python train.py --num_hidden_layers=13 --hidden_size=192 --num_attention_heads=3 --num_key_value_heads=1 --head_dim=64 --intermediate_size=512 --vocab_size=1024 --hidden_act="geglu" --norm="rmsnorm" --norm_place="pre" --norm_eps=1e-05 --positions="rope" --rope_theta=24200.0 --rope_fraction=0.5 --qk_norm=false --attn_scale=0.125 --bias="none" --tie_word_embeddings=true --parallel_block=false --extras=["capped logits"] --init="normal" --init_std_qkv=0.0457 --init_std_o=0.0 --init_std_up=0.0457 --init_std_down=0.0 --optimizer="adamw" --learning_rate=0.0018 --lr_mult_qkv=0.5 --beta1=0.95 --beta2=0.95 --lr_head=0.0103 --max_grad_norm=1.0 --warmup_steps=207 --schedule="wsd" --decay_fraction=0.943 --decay_shape="cos" --final_lr_fraction=0.1 --batch_tokens=16384 --max_seq_len=2048 --doc_mask=false --train_tokens=121900000 --max_steps=7441 --dataset="wikipedia_en"
Each number is 128 + 32 x the weight over its row's rms, rounded and kept within 0 to 255. Layers, rows and columns count from 0. The size above them is the row's rms in percent of the matrix's.

# layer 4 MLP down (transposed), 512x192, rms 0.0875, rows 47-70, columns 96-191
size [108 101 113 109 104 110 109  75 106  86  90 106  97  93  74 105 114  81  82  87  86  99 100 106]
[[136 122 126 164 151 111 115 173 132 163 122 151  79 160 107 120 118 164 175 104 168 113  78 136 105 120 119 145  95 140 136 128 118 160 119 141 165 176  98 125 183 117  70 170 109 157 160 114 169  91 194  75 136 177 117  95 127 160 166 166 118 119 166 138 145 151 121 107 162 144 121 110  53 110  92 131 143  87 119 149 181 100 136 169  91 113 134 133 116 133 179 145 100  81 108 132]
 [146  97  61 125 122 119 173  98 116  74 161 161 154  47 160 131 124  93  98 137 136 147 106 132 102 113 123 108  79  85 156 176  54 111 136 175 131  71 126 148  92 172 153 116 113 115  83 122 165 164 127 124 195 115 140 148 151 160 132 117 169 107  88 143 146 110 105 131 104 115 134  98 146 148 192 139 116 122  97 134  91  85 172 156 141 103 138 169 181 133  75  89 159  91 166 123]
 [141 132 158 148 158 124 125 186 104 148 136 112  85 157 155 123 187 203 118 131 113  97  61 100 120  85 190 175 126  87  89 125  88 157 146 103 132 126 109 163 112 144 158 168  51 115 131 112 124 142 124 156 100 194 100  45  76  82 162 107 161  98 129 127 125  82  87  85 169 133 136  81  83 154  90 128 127 117 124 135 197 163 114 126 167 124 134 162 145 126 112 104 150 124  87 112]
 [157  96 115 153 119 174 109 120 191  88 151 144 134 121 131 122 146  95  96 107 117  81 160 132 119 142 138 174 115 140 118 119 114  74  93 155 137 142 136 143 150 142 157 117 103 188 183  91 121 121 147 137 105 103  50 148 153 106 106 149 159 164 107  89 131 133 175  94 140 169 178  69 103 132  72 199 115 166 111  92 148 149 142 113 149 156 184 189 154 147  48 136 138 118  35 146]
 [105 147 139  82 133  95  59  27  94 105 140 169 148  72 133 136 153 112 133 102  92 141 129 151 128 106  85 122  99  92 162 137 103 134  69 150 143 106 137 117 197  94 126 131  98  77 135 135 176 104 162 112 155 139 127 104 167 150 169 155 153 174 165 101  62 137 135 153 122 191 173 119 155  91 140 152  82  75  76  82 113 154 112 120  96 115 122 151 102  90 149 167 140 169 101 194]
 [167  76 143 181 125  82 125  75  82 115 168 137 132 172 127 107 190 118 138 158 128 121 183 170 138 145 157 157 145 123 112 144 111 108 104 110 146 103 116  86 163 177 129 159 135 161 179 109 133  57 143 104 111 128 214 127 121 120 125 144 103 130 223 101 158  78 125 149 103 163 162 131 126 100 160 149 142 169 145 143 137 170 144 127 125 102 161  91 114 162 100 178 137 126 130 110]
 [ 86 109 130 133 120 196 111 152 161 153 188 115 100 159 127 161 134 191 134 132 134 126 115 134 179  96 152  58 113 127 115 130 137 105 190 102 121 183 158  89 117  62 178 159 189  96 120 130 113  86 182  84 173 128 172 161 133 154 125 128 111 114  89 115 151 173 128 150 114 160  87 105 139 127  98 138 113  82  86 130 167 169 138 149 165 102 153 108 194 135 172 110  79 103  71  72]
 [101 180 136 172 112 150 165 125 139 115 141  90 157 153  89  93 172 156 113 134  95 164 179 142 100 148 165 178 157 131  91 176 100  50 138 102 142 132 101 138 103 122 131 194 142 147 140 161 138 120  97 128 108 124 141 123 131 146 101 126  86 115 184 142 122  87 184 149  89 122  93 121 182  96  84 122  94 120 233 106  84 103 205 116 154 151  93 134 140 164 122 125 150 118 101 102]
 [143 133 130  91 104 201 146 153  88 120 143 143 122 133 193 157 101  80 142 125 151 158 172  99  89  97 139  78 134 150  99 137 139 136 120  85 141 104 111 148 114 131 123  75 187 200 119 105 152 150  94 161 139  82 138 135 188  88 141 154 113 145  77 167 113  75 108 134 114 139 108  62 133 131 100  82 108 116 122 156 127 174 168 163 151 109  68 162 106  84 109 124 216 196 139  92]
 [165 150 153 213 155 139 108 128 137 162 117 130 140 128  77 123 167 171  77 164 140 143 147 181  95 136 127  97 160 129  84 117  91 123 142 168 154  50  65 134 106 137 172  93 136  62 149  65 162 150 130 137 163  68 118 135 113 126  66 117  84 129 140 158 100 124 103 154 167 143 184 131 102 105 120  89 124 101 178  95 146 183 172 112 152 116 159  96 183 160 133 112 151  97 185 173]
 [143 110 131  72  81 137 116 146 110 155 159 112 150 182 122 142  89 143 104 165 117 117 105 178  89 149 170 146 117 141 104 193 110 152 170 198 153 112 189 152 121 250 145  82 130 160  78 116 137 103 100 106 106 104 144 110  86 131 120  93  86 106 105 224 101 159 137 100 159 149 100 116 170 144 136 107 133 121 152 104  80 108 137 145 118  98 160 134 148 153 123 115 179  94 170 100]
 [124 149 105  46 144 111 129  95 104 125 144 145 141 171 187 149 160 141 124 160 176 157 131 109 140 139 119  73 122 140  91 107  75 140 117 118 137  81 132 133 133 144 120  56 130  56 177 181 157 130 158 138 202 199 160 158 147 178 128 134 141 154 176 123 134 111 144 153 110 159 124 121 134 141 169 151 144  56 117  82  84 150  53 174  96 135 134 153 145 119 152  94 110 152 112 108]
 [126 106 118 162 127 147 107 210 146 116 130 170 116 126 142 106 128 127 157 102 170 135  87 203  86 124 121 119 120  77 119 150 199 153 183 135 147 143 107 126 136 133 120 217 144 104 136 133 105 143  87 129 179  90 143 125 152 121 172 156 133 121  43 132  81 123 138 138 118 105 156  83  89 148 147  97 142 107 129 153 143 115 149 135 158  72  81  89 102 116 117 127 195 165  92 158]
 [167  61 137  96 141 138  94 146  89 137 107 134 113 168 137 113 112 194 116 166 111 123 197 182 136 105 180 146 145 128 130  83 150 143 168  62 174 114 140 100  84 129 118 135 169 131 160 166 118 103 131 168  58  92 157 156  85 173 173 120  83 140 166 148 129 124 149 175  96 100 181 157 159 145 159 122 111 159 139 131  57 136 152 109 153  59 121  87 138 139 170 152 196 111 154  93]
 [ 84 172  57  90 138  68 128 146 149 107 179  55 146 123 139 146 128 139 105 174  85 133 152 117 139 176 102 126  82 131 157 143 154 137 144 126 120 137  68 127 130 141 136 111 128 124 105 165 184 122  90 198 112 116 122 121 129 136 192 101  58 158  73 142 134 133 166 142 169 122 124 148 135 111 100 135 201 123 140 106 102 150 171 205  95 124 162 107 172 167  72 122  86 117 125 140]
 [104  77 135 130 179 108 136  92  88 154 181  93 109 141 155 143  99  74 110 156 165  71  90 138 154 104 120 115 114 109 101 163 169 159 108 225 187 129 169 118 110 135 160 112 115  99 103 128 152 107 127 108 134 109 125  75 112 124 110 144 150  83  74 123 105 107 121  58 121  63 110 136 127 120  84  69 127 135 135 134 119 165  87 181  85 120  63 134 136 165 108 165 182 126 143 136]
 [137 122 134 172 165 129 157 160 143 144 137 152 130 139  86  90 134  93 176  68 129  66  74 109 189 103 125 129 121  95 105 122 165 179  89 129 144 127 137 122 134 167 120 113 152  60 129 169 162 120  89 109 125 160  87  76 113 116 148 142 206  84 163 152 151 206 142 132  94 105  91 167 162 157 178 154 111 156 110  80 109 202  69 113 142 115 119  88 146 143  85 139 159 108  50 103]
 [108  97 185 117 144 147 196 146 124 191 138 160 115 191 129 122 101 108 104 138  55 145 179  85 131 150 169 150 105 163 167 134 122 136 114 161 122  78 101 140 133 135 132  92  90 115 158 132 103  99  98 119 105  72 107  59 113  96 159  85 134 156 128  92 162 115 147  82 196 118 122 130 128 162 149 117 143 147 167  87 151 102 242 168 110 110 136 121 183 129 171 145 135 115  24 105]
 [126  94 149  88 189 113 114 115 116 160 120 138 114  59 131 160 118 156 143  67  99 165  93 111 161  61 189 126 109 149 165 110 194 131 136 100 122  59 176 171 121  92 120  60  81  52 114 151 149 166 124 143 183  86  62 137 158 154 107 110 175 133 143 167 132 138 134 164 104  97 129 103 163 109 108 122 142 149 138 162 136 109 116 168 131 168 148 130 173 108 117 141  76 176 138 103]
 [ 73 173 105 132 136  98 134 148 122 127 105 130 121 198  78 147 149 151  91 174 167 107  90 122 116 133  94 156  76 235  93 160 152 132 169 100 171 128 126 148 167 174 191 107 109 136 150 154 143 167 104 176  99 108 172 153 153 208  75 127 123 109 117 129  98 123 146 127 136  73 143 142 130 128  99  84 137 123 160 117 121 114 126  96 112 111 136 201 127 100  93 142 102 125  84  90]
 [126  83 168  98  95 131 114 180 106 142 130 112 111 181 169 153  83 130 122 138  99 136 172 143  94 123 167 167 112 118 111 110 138  95  69 135  87 129 127 103 110 192 108 107  86 169 125 114  91 112  65 139  82 126 124 170 164  93 133  83  70  84 194 160  91  38 138  90 124 184 144  89 110 160 124 114 116 112 148 130 118 131 160 127 110 122 116 208 146 143 117  97 177 176  96 104]
 [161  61 125 177 195 126 105 115 121 143 137 196 149  96 130 127 107 160 146  90 107 133 125 144 101 108 154  85 119 112 160 130 130 105 100 164 138 147 135 168  98 155  82 129 148 231 177 139  91 170 108 175 109 137 176 153  78 175 139 132 132 149 219 119  91 151  87 117  80 148 197 123 115 135 117 147 147 126 134 149 218 119 121 101 145 134 149  94 113  91 120 147 102 105 183 127]
 [150 147 140 144 166 112 133 146 106 118 158 139  90 207 110 113 152 123  47 143 155 129  80 168  83 106 163  89 173 182  90 130  78 135 108 126 199  87 145 121  83 149 128 136 187  79 101  78 160 140 171 128 170 124 119 117 136 114  48 101 123 112  98  87  87 120 125 155 129 145 122 124  66 157 152 131 105 121 132 143 116 137 144 135 136 144 133 168 154 114  97  90 159 164 144 133]
 [127 150  91 154  98 132 134  58 174 142 148 182 127 155 166 114 196  95  89 101 123 180 147 137 102 190  79 129  90 122 178  67  61 132  89 116 202 137 140 136 147 167 174 143 148 159  62 143 174 151 132 122 135 110 163 119 133 103  95 129 124  84 171 115 139 139 157 117  90  74 185 161 139  67 115 176 133 127 171 140 136  85 109 105 165 155 120 135 145 124 101 162  53 142 162 145]]
# layer 4 MLP gate, 512x192, rms 0.097, rows 48-71, columns 96-191
size [ 87 114 107 106 118 106  81 108  82  88 103  92  86  72 104 112  75  82  91  84 100 104 103 100]
[[ 86 145  80 171 117  83 153 121 146 111 137 125 170 128  79  96 137  99 169  89 126  79 122 101 119  76 132  69 162 139  82  93 116  96 108 130 157 134 107 156  96 159 163  87 166 102 109  68 134 140  66 125 128 148 168 122 190 108 113  90  59 105 138 176 111 153 180 112 164 124 138  98  97  78 171  29 126 114 186 140 119 126 142 160  79 183 114 117 140  75 141 137 105 131 129  99]
 [106 111 126 153 137 162 165  92 104 122 118 112 186 167 123  98 155 167  88 144 147  99 114  85 148  73 164 108 107 157 124 104 106  64 118 166 112 109 160 147 113 189  95 102 165 115 138 145 131 145 150 118 122 145 127 161 154 128  62 151  56  98 159 126 130 159 125 114  82 111 138 153 190 101 130  52  95 119  83 141 159 135  96 128 123 143 184 163 119 132 138 140 145 129 134  93]
 [160 154  63 207  49 157 197 124 171 156 137 129  87 129 144  91 110 100 170 104 146  91  80 168 149 142 122 171  86  64 120  74 107 155  78 154  93 144 246 110  76 162 150 119 171 154  97 150 107 120 189 151 125 112  83  98 114 139 133 109 117 132 146  75 126 137  78 148 102 127 120  93 122 130 139 147 146  52 134 113  71 123 147 104 102 184 137 135 152 142  68 125 145 142 123 137]
 [106 110 108 124 124 127 125 133 147  87  96 138  92 190  84 149 125 105 123  93 128  81  86  92 128 139  88 138 134 123 130 182  96  55 165 142 151 108 160  89  60  90 106 126 140 141 118  91  79 132 123 153  81 180 134 166 161 106 201 150 112 128 126 222 126 135 155 131 155 109 109 103 103 125 162  96 121 200 146 236 178  98 111 116 153  89 163 147 142 150 167 121 107 138 163 134]
 [126 150  80 156 142 147 147  74 115 125 145 114 118 165 137 107 184 162 134  91 183  80  98 171 131 158 102 114 149  84 143 137 121 109 182 149 105 240  79 155  89 120 152 144 162 141 184 125  65  89 150 163 114 120  64 108 172 138 116 103 103 166 117 111  52  84 129 154 110 112  79 174 136 116 163 142 140 127 146 210 108 134 174 127 165 141 124 129 105 135  89 127 161 190 149  89]
 [ 85 125  83 147 212 103 136  96 151  85 119 201 212 151  72 173 148  97 112 163  64 154 125 152 100 117 115 130  89 163 142 114 105 136 153 111 121 144 141 131 161 112 105 144 110  98 126 138 107  77 169 140 125  52 145 114 137 116 135 106 133  93 107 199 138 125 129 165  77 133 138 104  50  62 101  85 130 117 126  87 164 141  79 182 111 129 178 179 119 102 152 106  65 191 121  96]
 [101 180 149 154 139 114 117  79  89 132 131 108 140 148 133  87 170  32 108  63 150 118  83 127 144 102  56 173  73 117 127 100 137 131 125 112  54 136 135 147 147 145 129  99 112 132  83 124 201  90 100 145 166 113  97 111 150 159 120 114 224 125 116 126 106 105 121 142 171 147 136 132 175 101 141 130 161 112 110 109  90 131  76  91 108 108 149 138 140 113 161 147 172 178 129 147]
 [151 120  88 155 144 158  97 140 159 136 171 145 139  76 117 104 138 133 180 154 151  93 127 153 126 105 140  42  50 139 144  83 129 107 133 141 121 123 106  97 162 135 143 117 137 128 180  77 125 174 104 170 184  72 135 138 163 117 112 101 154 130  74 126 118 103 148 158 109 107 100  92 126 119 166  84 129  98 145 130 161 158 126 201 107  65 148 133  83  86 124  92 178 164 136 131]
 [102 147 155 116 143 123 146 153  88  96 146 174 101 141 126  97 163 178  89 129 125 146 164  84 124 143 180 138 111 152 122 109 160 154 194 160 122 158 131 120 165 149 108 129 106 148 167 116  83  93 135 120 115 144 192 110 111  86 166 154 141  93 118 131  75 139  91 123 171 162 101 148 185  86 136  75 120 155  93 121 123  93  78 161 120 180 135 145  85 104  99 196 129 168 114 113]
 [156 145 124 106 118 125 180 107 125 148  78  92 185 131 164 116 126 110 172 178 160 138 170 125 146  94 153 111 181 125 111  79 135 191 105 188 183 122 132  88 143 100 138 136 111 117 134 136 180 124 138  85 108 167 143 185 137 131 208 178 131 182 153 124 139 133 111 138  88  83 116 154 130 162 156  99 105 158 161 142 114 133  90 132 161 105  77 111 167  99 175 147  59 122 167 125]
 [ 66  77 168 104  79 122 106 128 108 114 120 125 142 155 135 140 142 197 138 130 109 181  66 143 189 108  48  82 119 159 134  96 162 100 129 103 156  97 115 204 105 165 161 124 100 104 155 167 118 172 191 138 119 135 145  73 118 164 130 149 113 115 143 119 158 116 136 123 132  96 206 143 172 129 140  64  78  76  94 115 125 137  91  60 108 125  95 150 153  72 131  83 103 134 106 105]
 [125  25  76 142 136 101 135 113 104 110 148 170 184  76 122 147 150 123 162 141 173 136  64 117  95 105 141  99 123 174 178  69  63 104 152 149  59  75 139 142 142 182 136 152 139 139 151 116 111 103  82 150  98 133 134 151 123 106 116 148  73  70 164 105 150 140 139 161 129 182 120 161 104 102 109  52 100 113 134  89 146  88 180 151 110 132 153 123 149 133  93  98 103 109 157 144]
 [103 152  97  73  91 114 129 114 123 151 106 152 127 132 114 131  97 136 129 125 184 101 101 105 157 114  70 118  88 126 107 105 105 126 174 162 119 182 109 162 109  81 137 164 163 129 147 195 141 112 130 151 168 165  85 138 122  82  87 134 117 129 108 135 163 100 161 146  70 133 106 142  99 108 110 126 199 114 102  55  94 170 138 129 131 132 138  93 162 131  73 141 120 189 171 125]
 [161 129 124  58 136 112 132  92  83 150 178 162 112 114 116  95 147 149 164 136 125 174  71 101 172 141 121  90 147 102  86 139 139 156 105 141 177 177 126 125 129 108 163 104  58 150 166 117 102  96 215 127 105 155 144 127 114 105  91 116 132 104 143 118 143 121 104 107 112  83 127  98  86 122 144 130 141 125 123 155 158  86  49 119 107 144 118 108 120 136 118  96 171 133 139 140]
 [147 129 108 112 133 144 127  97 166 116 124 169 163  96 135 170 119 146 163 120 142 161 101  96 100 123 117 125 126 171 127 109 148 113 183 108 152 105  85 162 126 114 126 126 161 192 165 179 188  90 173 174 178 106 188 178 187 114 178 138 126 146 129 100 151 139 194 160  56  97 140 159 152  93  99 123 148 145  93 108 200 114 121 109 144 104 156  96  56 125 158  70 156 120 122 135]
 [ 44 126 155 122 147 118 108 153 140  91  78 141 123 145 146 158 133 102  86 129  96 139 140 112 107 151 157 132 151 213 114 107 102 198 124 151 118  88 155  61  92 137 185 136  96 120 140  96  92 155 134 128 101  65 136 191 103 138 153 143  59 131 146 133 140  98 151 134 171 196 172 157 147 151  89 140 143 121 177 169 196  86 155 120 159 139 153 119 150  78 161  70 127 160 104 196]
 [112 163 153  67 139 156 163 161 144  65 126  53 100 113 161 179 151 149 137 147 117 200 105 134  87 119 125 120 117 164 168 134 100 146 113 146 142  79 142 164 158 160  92 176 118 127  96 134 125 106 144  77 123 162 127  51 132  60 133 119 121  65 165 167 120  98 156 192 171 111 130 132 167 141 137 173 130 139 104 109 160 153 117 139  51 129 154  89 157 176 133 143 115 156 125 179]
 [ 90 101 104 111 193 166 166 109  80 121 153 107 118 159 111 132 132 105 136 140 124 107 112  54  51 141  91  95 179 163 133 113 111 106 133 118  88 162 160 131 173 182 113 118 110 142  92 111 108  98 205  91 125  90 162 140 135 168 169  88 123 138 158 144 129 115 162 127 119  95 172 166 130 124 125 114  87 137 118 147 180 130  73  89 123 149 146 184 125 201 117  51 151 130 140 116]
 [138 129 132 179 123 147 104 120  45 183  81 133  94 134 125 114 125  67 161 104 120 127 127 120 152 159 118 132 139 190 116 126 171 154 130 150  97 159 174 148 172 117 170 157 110 108 119 111 162 106  53  82 151 114 171 137 101 132 137 137 163 118 128 136  94 141 117 107 141  94 108 133 101  93 115 106  85 120 131 110 126 148  58 128 165 137  74 133  89  98 111 113  88 171 193 126]
 [ 92 161 114 129 143 162 125 103 124 122 180 149  75  89 116 144 130  82 202  94 183 102  49 129  78 132  84 134  99  99  86 126 122 119 180 144 127  89 181 167 118  90 151 184 103 121 108 122 101 151  91 109 144 137 173 167 127 129 143 170 142 133 115  86 192 114  83 193 160 109 113 179 180  98 140 161 113  89  76  78 156 154 112  59 147 128 138  96  77 164  98 131  99 103 165 151]
 [ 82 157 114 122 119 143 140 145 123  89  83 188 114 150 104 179 106  72  82 114 140 202 166 157  66  97  78 110 120 124 126 157 189 166 130 129 121 153  99 167 153 114 198  62 133 112  98 137 129 134 150 135 139  91 136 158 162 146 120  99 120 150 135 115 163 183 171 190 163 129 132 120 145 183 173 117 180 148 103 147  73  83 161 138 130 136 159 120 139  98 128 160 111 112 131 105]
 [112  83 117 132 140 160 107 159  56 130 132 131 112 149 144 126 122 125 156  92 163 140  68 111 153  93 103 122 141 106 159 109 151 126 102 163 134 160 113 119 138  93 103 137 172 143 154 153 115 119 109 117 156 112 116 158 163 129 118 182 176 141 122 119 130  53  69 135 110  98 120 164 122  85 127  99 112 108 108 141 168 123 144 108 115  83  99  91 141  74  65 167  67  68 153 119]
 [176 104  97 123 164 177 105 162  67 113 145  88 142 113 163 141 182 132 165  84  98  94 121 129 131 112 129 133 125 151 160 154 140  86 129 104 134 138 168 148  86  23 151 118 166 189 113 103 125 109 131 149 154 145 125 186 166 138 122 102 110 122  99 113 142 156 142 101 114 124 136  76 161  83 106 114  81 152  66 168 112 207  83  88 132 167 109 108 127 102 108  92 116  81 148 147]
 [102 199 124 127 169 116 116 118 150 137 171 169 122 147 164 116 126 134 127  51 116 119 158 114 107  91 179 112 148 118 147  84 147  72 138 128 132 139 124  74 136 139 125 112 163 147 122 150 173 136 163 123 120  77  91 140 114 152  97 122  97 138 126 145 128 151 119 200 158  76 163 188 159 129  92 148 117 115 109 124  59 155 152 111 155 172 121 128 184 121  96 178 101 140 138 120]]
# layer 4 MLP up, 512x192, rms 0.0907, rows 48-71, columns 96-191
size [ 90 112 104 117 109 113  75 109  88  93 108  94  85  74 106 113  80  84  83  91  98  97 104 111]
[[133  67  93 179 129 174 121 207  82 170 127  77 123 140  97 130 143  97 117 147 184 156  97 163 158 152 111  65 155 114 195 123 116 124 178  98 142 113 128  70  71  87 131 123 127 119 148 130 128  92 141  85 161 106 134 151 118 152  75 143 167  95  92  79 142 144  95 162 164 156  40 136  99 169 113 113 126 129 121 102 220 111  67 154  93 170 144 130 160 133 155 112 146 118  98 115]
 [ 98 112 146 168 155 100  98 177 164 168  89 117 110 163 184  76 156 112 111 204 177  65  84 140 137 129 150 202 159  74 125 137 128 160 129 171 118  99 106 123 119 105 128 118  90  81 100 127  87  83 175 133 122 186 143  90  87 117 166  80 154  91 142 149  81 123 165 184 118 151 144 166 113 113 119 208 109 112 132 183 152 143  86 169  73 135 110 164 101 154 155 119 169 123 105 192]
 [ 98 123 120 163 107 106 155 102 182 133  91  34 135 112 165 188 110  88 118  83 173 101  93 182 120  98  79 177 143  88 156 115 122 165 127 158 141  79 126 122 110 122 138 108  52  93 150 137  85 139 176 150  70 128 154 146 107 115 178 144 142 127 116 102 186 121  77  83 108 136  94 131  80 178 152 144 137  93 123 131 145  88 141 131  97 124 125 165 109 132 137 165 126 128 103 108]
 [104 103  98 133 120 168 144 115 128 179 146  97  94 122 180 157 108 148  89  82 144 125 114  86 145 138 177 112  91  84 116 139 184 124 165 132 115 166 132 106 126 150 119 100 179 145 167 124  47 123 132 149 110  89 129 121 153 189 114 165  92 119 177 150 151 124 110 129 145  78 120 122 110 139 168 135  92 187 145 123 107 183 160 152 108 143 101 129 113 110 217 157 201 134  91 113]
 [132 123 109 117 181  79 144 133 157 127 149  58  78 175  94  74 169 110  97  94 157 128 117 184 193 156 114 142  91  98  89 112 124 135 130 105 148 173 126 163  79  58 141 155 178 137 170 125  88 106 160 122 119 130 146 137 170 126 103 155 139 116 156 146 118  93 151 163 113 143 206 103 135  82 107 104 134 112 133 176  77 170 123 148 150 137 112 193 113 163 141 106 165  87 127  61]
 [119 138 144  97  77  87 126 154 179 112 137 134 106 145 141  82 118 156 157 146 135 116 136 101 228 120 143 105 121  75 131  76  92 146 102 144 115 108 143 175 132 142 127 111 101 144  72 157 155 149 143 175  80 220 134 141 167 188 184 164 165 166 150 139  98 124 192 112 128 125 142  95 149 156 170 128 147 115 103 137 164 111 112 134 174 155 140 125 126 135 122 101 116 149 133 119]
 [165 163  71  98 145 131 113 181 133 100 142  84  90 119 118 147 142  99  85 165  85 127 121 112 190 110 124 123 124 131  66 114 139  95  97 134  58 149  92 156 158  82 136 139 168 208 157 175 158  71  88 119 115 114 153  62 110 149 137  64 138  94  85 157 118 116 214 157  81 149 113 146 162 160  86 163 100 125 166 123 116 145 120 155  74 107 110 151 177 129 127 142 151 113 103 146]
 [135 162 138 106  73 193 144 130  98 151 192 150 140 123 158 141 150 135 197 102 172 100 116 125  78 118  94 121  85 136 160 166 119 129 113 129  92  91  63 133 122 157  81 133 122 148 126 126  96 185 177 127 144 165 129 136 152 122 121 124 143  41 127 134 121  84 115 115 157 112  64 106  73 158 167 115 139 125  94 148 158 105 155  94  78 136 100  87  70  52  67 136 167 124 148 124]
 [136 140  99 168 140 185 129 115 121 166 101 123 103 122 173 151 118 114 124 121 129 142 132  98  91 118 124 168 194 144 140  88  95 121  99 214 143 128  79 150 144 113 125 172 118  63 123 121  94 129 170 130 134 110 136  84 102  94 117 108  89  82 121 151 103 137 120 144 222 146 117 178 125  93 232 186 126  94  92 113 133 186 139 121 111 129  82 184 109 113  93 148 161  27 123 102]
 [162 119  76 149 224  79 174 155 136 151 166 152 127  27 111 147  90 133 137 147 111 130  95 115  81 115  92 110 117 130  81 138 137 123  90 154 130  96 112 137 131 124 148 162 183 101 121  74 183  97 112  98 114 126 139 117 117 153 106 100 154 156  91 119 180 135 100 171 194  62 140 137 144 142 126 125 152 118 167 124  79 146 138 134 115 128 109 142 159 152 167 160 132 134 153  88]
 [ 63  29 139 100  41  88 139 139 128 162 100 162 126 172 146  78 114 169  94 118 126 154 112 154 190 143  97 103 161 158 147 145 164 142 154 107 157  99 152 174 150 126 134 127 152 132 161 157  89 130 179 163 151 127 104  91 107 128 107 128 140 136 102 151 118  70 124 177 111  99 135 110 142 103 139  92 112  98 114 131 157  98 129  53 142 100  68 170  86  81 141 129 106 134 115 110]
 [190 218 129 147 118 172 163 176 102 112  84  75  90 152 147  99 124 148  97 149 158 118 169 163  97 167  80 169 156 111  96 176 178 119  72 130 166 148 118 161  84 129 133 138  84 127 128 129 144 128 161 123 121 147 114 130 114 141  88 130 157 157 118 105 117 115 105 113 149 127 146 126 109 146 164 176 117 128 133 146  99 159 109 131 102  66 123 144 175 148 189 186 155  91 104 126]
 [ 78  63 102 129 163 161 131  73 146  92 109 117 111  71 118  97 139 135 103  85 149 164 112 111 110 129 104  72 120 124 193 163 180 137 130 149 149 141 116 108 129 155 171  96 141 122 170 120  80 135 135 135 103  85  94  81 151 136 182 158 110 144 150 212 120 121 164 184 117 103 173  96 115 105 160 115 121 183 199 161  91 126  92 110 117  95 106 172 131 168 149 156 159  55 100 107]
 [124  96 209 189 124 167 124 173  86 174 138 130 121 111 166 123 168 121 134  83 101 161  78 130 122 110  85 203 167 192 105 155 112 128  93 109 142 123 148 129 129 163 140  96 184  99 138  91  61 160 110 170  93 109 127  86 173 131 104 137 166 106 155 134 111 128 123 156 127  95 133 197  84 136 120  95  86 130 140 111 150 148  80 113  94 165 154 149 113 112 201 177 124  96 165 148]
 [147  86 101 117 147 101  97 131  53 129  97 106 107 161 121 125  98 108 122 127 111  62 141 144 108 106 114  80 125 139 142 185 193 130 140 158  91  65 139 147  99 128 154 124  76 102 133  71  95 138 102 119 109 102  92 119 155  96 134 146  98 124  92  87  98 103 107  60 171  66 109  74 145  92 155 138 130 124 193 108  86 137 165 130 105 155 113 124 122 107 131 161 171 172 135 182]
 [152  85 163 141 111 130 160 100 123 125 113  99 126 139  97 100 138 163 154 171 142 100 157 151  85 158 137 153 139 127 125 123 109  49 103  45 192 127 104 180 109  75  86  90 110 122 146 156 129  84 149 144 100 127 136 143 148 131  80 150 125 124 162  60 100  84 119 186  99 108 141 111  50  73 151  89  82 123 132  82 102  97 125 159 154 165 158 175 128 164 135 194 150 134 107  39]
 [128 145  94 110 143 106 111 106 127 122 126 112 110 129 104 136 131 105 157 189 109 138 137 116 124 140 123 135 121 109 141 143 161 177  65 180 124 102 102 122 140  95 169 108 156 138  84 126 143  93 129 132  91 177 113 108 139 163  72  93  88 137 118 188 120 155 122 163 172 106 120 129 165 190 128  92 116 153 105 174 110  90 107 121  67 124 172 129  94 111  86 109  99 165 142 211]
 [129 112  82 116 113  89 140  60 121  79  88 110 175 120 174  62 111 161 112 161 187 134 140 125 158  90 171 102 125 145 198 121 110 162 159 140 183 106 128 102 114 141 169 118 116 114  80 147  81 144 131 107 131 129 161 168  88 140 114 174  77 153  93  49 140 155  64 133 148 140  76 120 165 133 128  93  85 141 149 106  87 155 180 143 143 180 130  79 126 108 153 104 184 131 166 113]
 [ 48 139 151 154  93 136  86 163 112  88  81 120  78 124 131 162 149 126 104 152 115 159  96  85 110 101  84 132 176 142 139 125 133 169 103 109 136 151  58  93 113  49 118 105 124 161 140 168 101 191 142 142 168 130 161 106 172 103  80 108 124 147 131 122  93  91 146 133 145  96  99 168  92 128 128 123 154 123 147 133 163 114 111 117 163  93 119 154 130 132 103 152 181 129 115 134]
 [ 91 169 159  87 118  66 107  68 155 140  76 134  99 126 144  92 115 118  86 176 154 130 141 134 139 101 137 140  28 133 187 106  88  96 145 146 135 142 102 110 197  95  88 122  79 167 135 112  82 132 141 142 106 126  98 164 154 159  89 157 126 106 149 150 150 113 176 207 172 157 138 145 146 153 124  71 111  95  86 122 138 114 116  86 153 129 109 156 155 127 109 150 142 137 115 115]
 [106 169 109 137 148 143 155 129 163 114 131 180 114 146 114 159 119 108 101 147 139 184 197 106 130 115 146 123 154  88 125 104 170 135 150 110  68 187  94 155 149 125 193 154 169  83  78 110 128 156 164 159 128 121 117 137 174 116 112 152 145 117 118  99 177 102 100 108 191 177 110 141 127 169 161 138 223 100  92 155 168 116 126 141 153  47  34 171 113 176 157 167 103 127  88  99]
 [110 166 100 176 162 105 180 118 155 190 192 102  63 133  54 142 177 113  81 123 173  97 104 134 110 109 143 149 136 127  81  88 126 160 104 126 131 145 127 108 138 121 138 149 131 129  86  71 105 141 151 106 148 159  99 123  96 106  43 111 155 129 141 111 106 126 158 110 170 120 116 131 106 140 107 117 133 119 135 134 167 145 129  92 106 176 107 181 133 112 145 200 125 197 167  78]
 [114 168 182 148  85 177 164 145 140 151 129 106 203 138 143 156 213 124  74 124 125 187  98 128 131 177 140 100 128  19 145 131  91 136 145  86 156 173 115 124 128  73 142 138  97 115 109 179 118  81 157 137  88  99 120  97 170 121  88 164 143 102 155 108 156 144 108 121 103 125 105 117 172 105 105 165  93 102 155 139 110 116 106 147 157 175 106 172 115 161 183 176 108  95 122 164]
 [152 124 119 104 174  98 118 108 166 137 118 167 110  75 141 141  89 150  96 188 148 103 122 138 102  96 152 116 135  99 124  98 131 140 121 114 154  93  77  50 122 131 126 136  98 102 141 163  51  82 135  71  84 121 154 172 149 104 116  84  94 129 136 127 117 158 115 156 106 164 129 123 128  84 151 127  72  68 133 123  93 226  85 133 132 145  53 127 124 126 191 145 173  89 100 182]]